{"n_head": 4, "d_mlp": 2048, "norm_place": "pre", "rope_fraction": 1.0, "extras": ["local attention windows", "gated attention", "normalized values", "value embeddings", "LayerScale", "capped logits"], "init_std_o": 0.0, "init_std_up": 0.0282, "decay_shape": "linear", "final_lr_fraction": 0.1}
Each number is 500 + 50 x the weight over the matrix's rms, rounded and kept within 0 to 999. Layers, rows and columns count from 0. Numbers have three digits each.

# layer 5 MLP up, 2048x512, rms 0.0819, rows 1993-2047, columns 192-255
438624556540533525534421543455589440510583471411500511441541548461614469623506523454490484483506487511515562583489449498464408478444568510502453565525424521532452478408518472546491506474445549
530519479527515543437546459563521525419514530409497485413398465536445431525483469459466391456479485516500500471608512519486513526578487522428509533508533426506591540498460571556557543510493503
499471508486515520575521485616582476543544478492511505523532493412479524513475511507470417477458499535466527429530459555508457520490445472466492494481512488513496560514447515523525423523517514
526408490523528527415419460572564520539533477435565380519538496492476468491416514553532502516502539402484461535459457543591424501413582578521508474542500491471526532537465444396472507552576535
462487489544529541470473409577476526521517473497421429546537514514505453473467523532483519500478494491519474517547557425504535435514478550557382440505455480483549546363488465545476516517456428
496471535509530580493566519461462442477504464482544552524438574547428533415552519575541486533492390411480501567510401451545489474481461480510552570494528501463581610509620507516504528562541534
506447599506547511450442474450524526514525503540515469539522489537495499501518495512463478533501574498502573560486545468552438482535465530547497449484518506484553576567540502541470535515569515
441451591550567500482411515421456460547550523546545410454590408413532493449478536481442480479503457544488451485541436547395530506449548546477472548504540534507457456403479530587554508531452511
528470513538455501484538359423502438567540523518515474456421446491474478553487466523512436557578431408521476594437475564499399492473511539482386495448526520489536443479476489545503544588482515
489494495481532458581530522532496508550433490507545482481575593503500535426514499523444474464493472466483609562485392580497516476464455501534568582547536450593489369515626537491485486577513426
560510475400400482519526516469560568477510593657540443472489565507463565549565535473507441496428465500548489579450454484485507599483470417533530516441473570559543469523415606408531502506501490
593440465516411426542579507567565505525491551555523536445470516560542472515442496557530483584471517575435519464444480430441534507436526476506587475471484496434479515457584417454533557498475463
507535568447472509495514536530510502503509572508551569547475480428557587404528468508537510568420503480302514523578449449515532438519420527452534557498561483500555460493489500443601506396562540
561411458521501438555411394488485537562497477573499519437577601511492514581513500642472483532498504444498476467502554515385429471537541419573478458358502498538612537562471565513579493520474511
484386514423570555533566462586527486502434508528525494489516527570541505473449427606483448534465569540469556526459492519335517416470552587406486455586462531465532523586420425547508519530486649
467510507506559427471496498489496509508526484526542498594535482519554441510461495526486479562482490479516482519529425535507485473564510488527485410421510622440540572424564494494461392462498552
563523527604564443532533457484524493448464598478432530466433466417469521536549469420522418468619504419555481529510467537444497474555487507509510528521496478455477440468481498557482499432415536
368479530477520446471507439600488574493482473521495442496551486450487436487481431489464447562492446488528531402556485599380485596472538444524572446509461477446454496556463468493499552481505492
549510451479480534558487504587473473462468473520485453521521519446546568561558455498578436345546425444534439573454517495397456565522415552600478489512477493549553449535472538521568481532535489
474494511582442447452524490481473510494528494562477475525500485563587461535389588501504558558538479497567479553506484414544416464346469418501470488527496497507515475533514592540484499485545516
547462485528509455447567544539506453535414482487517471520489467612483497561513414496586457559425540531362507497545580504476544526424489497438475451426507518290576530510552591512528494530516377
531531482498400440638479550498427462508546577576453500514562533505522582433567531555456472467477467519348455486530558577517463425558617451542499479492488560396515527576498408477514643485597420
474532477490514500487507510524533502547487420519475488465507497496486542566532530464481448487517525418531518528491472469537493495447449521514516479524488467526512539503515560503450521495524442
493562528409426506607426457475536479489533504492487518495473443592511544537521494515500538498426537534527538456615573511557475534537590446543546430566549478438439469543432532516544438466432539
460478622494396467467487508464676348560572391521599529617470473531475539501415464492492564597513499496505414524596537524491418545395494462493510546457505376477505428374517613566564501544533550
472416549568492480554582419525582543518484457695486461563517491484524483558534476484459548486522521430451479513521478441491464612529470535553523487511559601512490486486540551533519567548541544
509526481525489399476509455502535524470440495484492461606591488484457443543436432559533456566505527448357533492544558466511499469537482490533449424562501441466509565419467417530482520526623500
539528436539568517480441553437477437482495486435506541541489467459461494445417585525484489455526412499574477588437428493477528471478472517510514519445456444484499481485471480509513452481595511
555581489492538550401413579459345510505443541523599516443391457446536534552597490424598451430531508446476528452452517495418455435513457547519604503414564514581540515517486546497521533415469442
492409489496431446477545507491570531556450492480541430514518473534450521563549579556414466523517478550490478516417510475519501500546520520445553480570493491396476488499446456507461438436509486
544423530522574544504472548493551493575517450484521541451520518564512490491578501515462479502455521533542566517541500485579490464500485488492483488483503473554510513547473514542523444576533588
456512444558466493606532494566511516483504475432523508553533556484519563457427467504466524465563546500469411521514473529480507502501501499374441501481532547555525550517523505558442521468525518
493516550446546547431516507453532483551528577496524478469531508519521553482558587474464547498522485448503500514545490526457506517484477461492437459524436514559500535563450548542460594487506517
502481517473482455535589580462485522470525663493586544483530483451574616481559502526496494552475503485480520587559538489528473545523495444469462466452528548560512537533501472535515539477553476
399560378518503496492454492487517530378524493422509532530453535430540454473395450472451511438493478531507557542497469476480582530521534504444548538488482424468487536555396606555539460513593459
468507465460445528460499501544527410547493513509510558480446538484502472569492483407470495490452474475420413459494451569439597515467481487531525545424425516490491516574582544424459587582517488
472508472441573466506561421494437472449431524564543476517352515498510475479471480503497449487478492442455413508483480500510547496446575525537524590483584509504457453517490452497502385435569462
507477492525485536482437515502535445466537424535549592580515486568583528454575548457584520579629540491496512492464523569513568511532487486451525538570500414453549498459499456472525572455510432
547467536412461540508562565463562619461494591607370538499387488513498512403443577508493510451470515455467494445551492522537649454461441569472505526459530460491484532494526447548546503525571477
561599438338593470467506607499462471566421401510501365511547548521466533426461514485500576439487507566627461528553526469479602491416529524551402511482529596513507532472430512427512451418406533
464450579509541470504511469514523412495525537465578521455443457487525509505446494522458497629541433539474499545554530479447586509520517569446543512542461442477471505524469546479481464480466477
504456536420487563392494368457522538437565506518512514431486401581477451552524517471563504509554435420498471457491510490521578537563499483436421545538478519502501469500459528346508457609590481
593494571539452499598510475455567531529525517469425503571566505469457568471464437542546524494506614498416552530510505472535492548579494429564493475463550453514585433503482511452505478535469464
572490480537445522510548418462514500522552525388558524487482505387515472569524511552413437555513584473475490555413360461477562428505497566418589520457516430528513468455503485496535426547461555
560423587510493448571515412489449489561474548540431505479506548546535480549541495495562516531509564542545519533542508468624548519520491517470508534418492473515506500503489507547523504554441596
514455506527529511450466572522562549578475507433490508541478370461439482567478407400467443492475489514546462574491486474476565434471449492503559492454560385548569484443519485498519496558458494
458465461506526537503523520514475514559525552549498543434539431522435455552372528570550544565470431540571419512477565566533508508453454525428483459476490522406487532467466529492608501442574468
519479428562414532657532554500513499532410446516435507518485468485498575522533522483497491567483510490561552576496458609537498531499500455479573452513552616551533580518457506477494438526448573
604573528590491485525471470512532599465386527504450517546413515509543510466482419475524482466539460530491481528618469529438546516436460432477477530531432543556493502466541559457520556484488472
501509481524445537482408567445461493605405501396509404536501462503629546607457511510559580539440538531502497502490521450492592561436543514451436530428639482441487497483522469469524499553566520
594497353520509514489469481482459429579421499457490495513442543532611570539524480499620569627433476419507459557458506484386483457491509508541560493482507446512473530458537390465474551509474455
437529526467521440411447473440551550492522491510529513518563512505497479574466571466460563507430445427500519501480487532462455510326498501530490454559480544512497493459444506480521493519534478
458396421454507563582388543397492509433393511432483551533431453531496404493546496509532573487489427487514439493498540533493544386478502485550454475426562438526616585493489470563581455425424576
533478526462506414484513464413462515504366474468503551592510560553513540530510501565504524443450492442512545559541426397472475429553509487497476533479592470618573459459503444539523448492485474
447544578515443535484434437502517567496446553460446425425545446471530438501441496428504519543514417495534457470591560519432522411548629547490515411449535388569547454477502518592464438421423551
# layer 5 MLP down (transposed), 2048x512, rms 0.0813, rows 1993-2047, columns 192-255
529538540440569481567556479594459600463507496487481462498489502544544513534458443472543538499535528625489524489504506553555538442475495463467487465491440482482524514530577567439487523485405564
463519417547597496615572428520563494468561473523516517550479594581552448475502540453483482429439525511423385471583686576490515477485564545474501654570616530437543506454424526482512456515418543
463498505523506352445522427452508515511482515535551547528522566564494505480466490504523579551465478436528535569582576570488473526480536573517540534568512455395548482469577450513501458462517532
449501478498533591526501547494566499443518505512560547506515445471518474564502516549547542530521506491445606474477504580638496488525456423477486434432464485548539462480498479447560578474543518
475485519551471651482454441482519526504384477478499504461606507492406398470491442480430502548452519469503538528571539481506449450399534547485425300533503507462481514450475561498522540482551534
416508522499504468479574548467435520440423446596496503474460487584562508539432480506485470435396430590404535547474530588476444517468574562502401672597413542479556492533503484478558499475488473
496517482523453480502511539484505513583483396497527530450501545514466542470495508478457437489522522473482486486484492521488491533506487494417563037501512520477458486522508435531508483518473520
442457525511482563562441612617468525420627437470548457521450504466517547534445551541488477576468535488450522513572459526412532559489501508505491436516497576597464446529403507421469414569476444
511514461552587529494570464473527454455497589458561510396507435421516532535480507488468503518585485510484556441469514527503555481436511557398462408521481476545451449507577465408576520462488548
595568511476445488468471517516499554607561533449544483542490513488475467470427422481479508523531434497484494423502539484548547560485489441480509620480461495458469445488553516462550507551534590
577560501521512459474508562491563532518584537615548432515470468554488436447533507513475491461476529540502537559492497512529553418516435587433559671584554434455516511448497518464553415521505552
554525441489520494514446457519467539575636555565516465440427417614487442486528553492362497594463550529554526483543437490545473481416436461541525591464467524582464539504495583486549504486462411
412532428539465475457414475515433442438515506540553470527461461425464527495473457551521459532522537587529438537481429597481530452578537444466441678523551519417481535462424535514528568408515414
491491484474481436540455498592527509494381527514481566448574429443579578505468580380474521453522494529465475506474502429502454547550470450455567378521455579452392453473469498531570526432341487
538484547484538604541542546545589476527546467472651611433445555511659528466522488553483503570525540506492498508447433536469512595522532453615428447492504462503530534557514494522530455658543529
438453488482537514517515559462570556585492444463555566480489527483491543486537496467508497557444504483545513407502471555509462511488487596505430190499484443491505470518497498571450519496528540
537549502508529392462510462391610585560495575460457566565524535600443475497563599475585477568437439530531472540481482554584433393448384517569474616489457511526532499403486457585480519494412510
460453456328486529400540440540559636562446436468522486458475492534468493498484461355445492469513449584496533534444531495513489497566482523475553398543475572560491493587574407554535444517490569
517483459569453515461444603520495558532595462521523455449467539421429507479491503523423563602463504456554427424478523521507423514488516508505484628467490466498588496487415452480460459506580501
603499470609516445434455457437384505512549376448560411545512577583448534522557499509505445532454487502464474529514594571394422518487511533475464437541470458465570466483490488418365408487525565
457502470499537487517466504588470497530581461558479558509530450488492425524512466572492559476477552630524478555503531493495462528481461480457488362428406506502537545503411519590438530535455488
458460509492536363521400557620463391645498495427459568505530499505535530522435429528560526477565600489571523479557448488460449492298508571541458572557601451372477453533503429415455472510488628
491469452514473530484454537538556469522462506517585499486458492459519415511483471542446427465507498506435448494502550453467563493480445526496446494503542480507484544597528530495543453432518414
547523542542456455448449526497508560461485502524492512429510527606477448484493451435521603495472494503438545578465549490553590458544480608522501254481447454521474515536451428506566550488546465
496455531490493503442396557480569509509534452440441406539481598427483557463441552543438485643577526503460555504521513494458448662449501434556496465474382486591627517475488559425473538523465518
507568461497455572510493559501484415601543511482507505493423504506510428510496461487505536539575486540513496610465441529482546486370454490474469229541516465405456497499437513430569493501552514
561456509515518517546510417461454529467396458494490407440551572433454501560531568577503548443460480410510479448519405550499509422571518585480488153597530446546494596512417453527441508508531508
548483531538507561420446471554479418501517510454527459472514534498472437525545568430491624484491506500537459459478573542416525463548567550476438523528523444523503487483516495486455522508491414
408546378413454507472537446405473566453473597406507464457494494518522527624490380450398374575425511408455424424497493458517472546464422544512463547485540586551584548488462522606507550471469481
520601511545577564448419452458532522372598517466471547463490543461584489499492494452538402527458446408511445466393403470506605530504576483470460422546517534554456461412510525471611632513378582
463547501452497444513516454461523534467458457474429447540551513500540443500486498419501459524412441463468456518486519485486475527413470534535499305532468514568471472600451474507530409537568394
518449497506525551429510495477524455505459581508477537502451474521544489505465439452494458521547483561477490632541434470518456474427449495552406372508653486353575464541430519479529568543549523
484492429519593457527474509519564477405455508488483532522482475478467417533535525465493520479421456504505460533534495551518472445476509438529503392472520494455515461461482528530438435548512497
541504531468513429563517568474494497453482484471498475526480614530514590418539442461427519595481486491514513424466512460492567422564501442590445524515573566502454574353435529519514433511583438
523564426506470504545419494520456468523446484461504515401551527581472427529550478465535550496473556524460604453542398575558498562521428467444586546414525518521472527490464536428558601438423473
538521503548470522482575529545363521510520475627572573490562425427513459504436400383506459455474468418511467571526467524457588533408524466456527599564459529479486575404470578445567548440532544
486546616471478403497463478492471560467505513519401491522444581537477526431441566563584485444465440424479581430410447527533518533530524468500430596546524561512512397473442471485433541586427441
421478466416524526471421617509520530634493456509403490537418558506555423407396476459558530459547479489485556523550417523542564549481506543461573518442461539560478500430514515506465482532526409
458452543538568389605492528422410540520435470442493598536492487450520469421494502572575497519483462451498420511545512554401572522565565489494494516534529495481550608533487517538369566621463499
645522538422445483363431515593509457444515415415575522439581543478528557589535525441590565528421456478471485471517487549503451475464543436403501444610555527512478508538646505513461484580428481
528409526597446458483530449507496494509494534579490597432493527476432503422470465533507409566557404456433471599461507472578489490429383558543505459501493483501537542496585481520496533582552505
562564478465459472563511438490458527453478488419437543536401543601452571512514438482520545486577451530496546485476500484519560512492449474555468590616517572539513533472501421480387540494472454
496425518575447578510525581406533519408497472565586528534467476493565409510506514521459506516473499507473473546495494550563533502455529462574427354493539487484525553466521557424498436583540498
391474532422457560462475561413430550550470519458485458523589548519548545479503561491458477449511451512509481519471524556485530429522552533555488440443580487466516586482553500567552536442449509
457547467485497530459482520516423500541524530540517616456528564504489499615523519461534490505481514499542475468520425585483551524514557506542491402500586430487395565497416559500560523479530491
495443495385516475507480464483461488512530507495480458546523577403518432566508527506463516575520503574491523502508461419454489490528603515496451402534523560504492587453509526472419457545553442
507472567492558540559395439466615404483437547500482436500421501497444520578505481578502469515506545492523481488423454473430452490626489472522611423526477590493533481424522600533447492494542498
507541471493494462444462480398461492613504528561486547474516461521530433519505602449533408558521498546488505538408504541508509631595436511494462470462431464555439538538478504535542536457513571
481500486611577556473486501514435521485435557482504473508534405542500554578548398545485428510527491425440457504548565557436536521427503456455422454528500429465540465477498474432566468529509441
561561466452560565549505563401530548425471580584537528542505490555453474525528482518584486561498463456505488515329505518527525582446526488516506710449479459512511511474576489514512421501445533
538470528555524454535457548499548511487486504428527515548383435546537542523430477484490467523494505499543443467494582520572445498620477532508536356460482492482511504490602451476449516492493562
403465592521516500500488535440552547505485585490523517469523534504487487534475616461467501546505533446497450472458443492446381534482489536527476596564526503491544596471563542508527559544500488
501535470515409426606430500474478439519490568507525546495498462477551489445544530518564539483449508498434500534555388623410600504510545468566460333448445501477422498519569442545447492432420526
505572478510537509423482533451524421467488484552592544527441551538489489486501410609495469510556498514499577481497568511476518521432476488391564545524487475509456414443545510569371464514439532
526538485570514579546398451454488545501427464495385478425528454555612547498469534409556512573483497508563380452528454545434528536490423509494478486520490509531461450539492494501430500500458500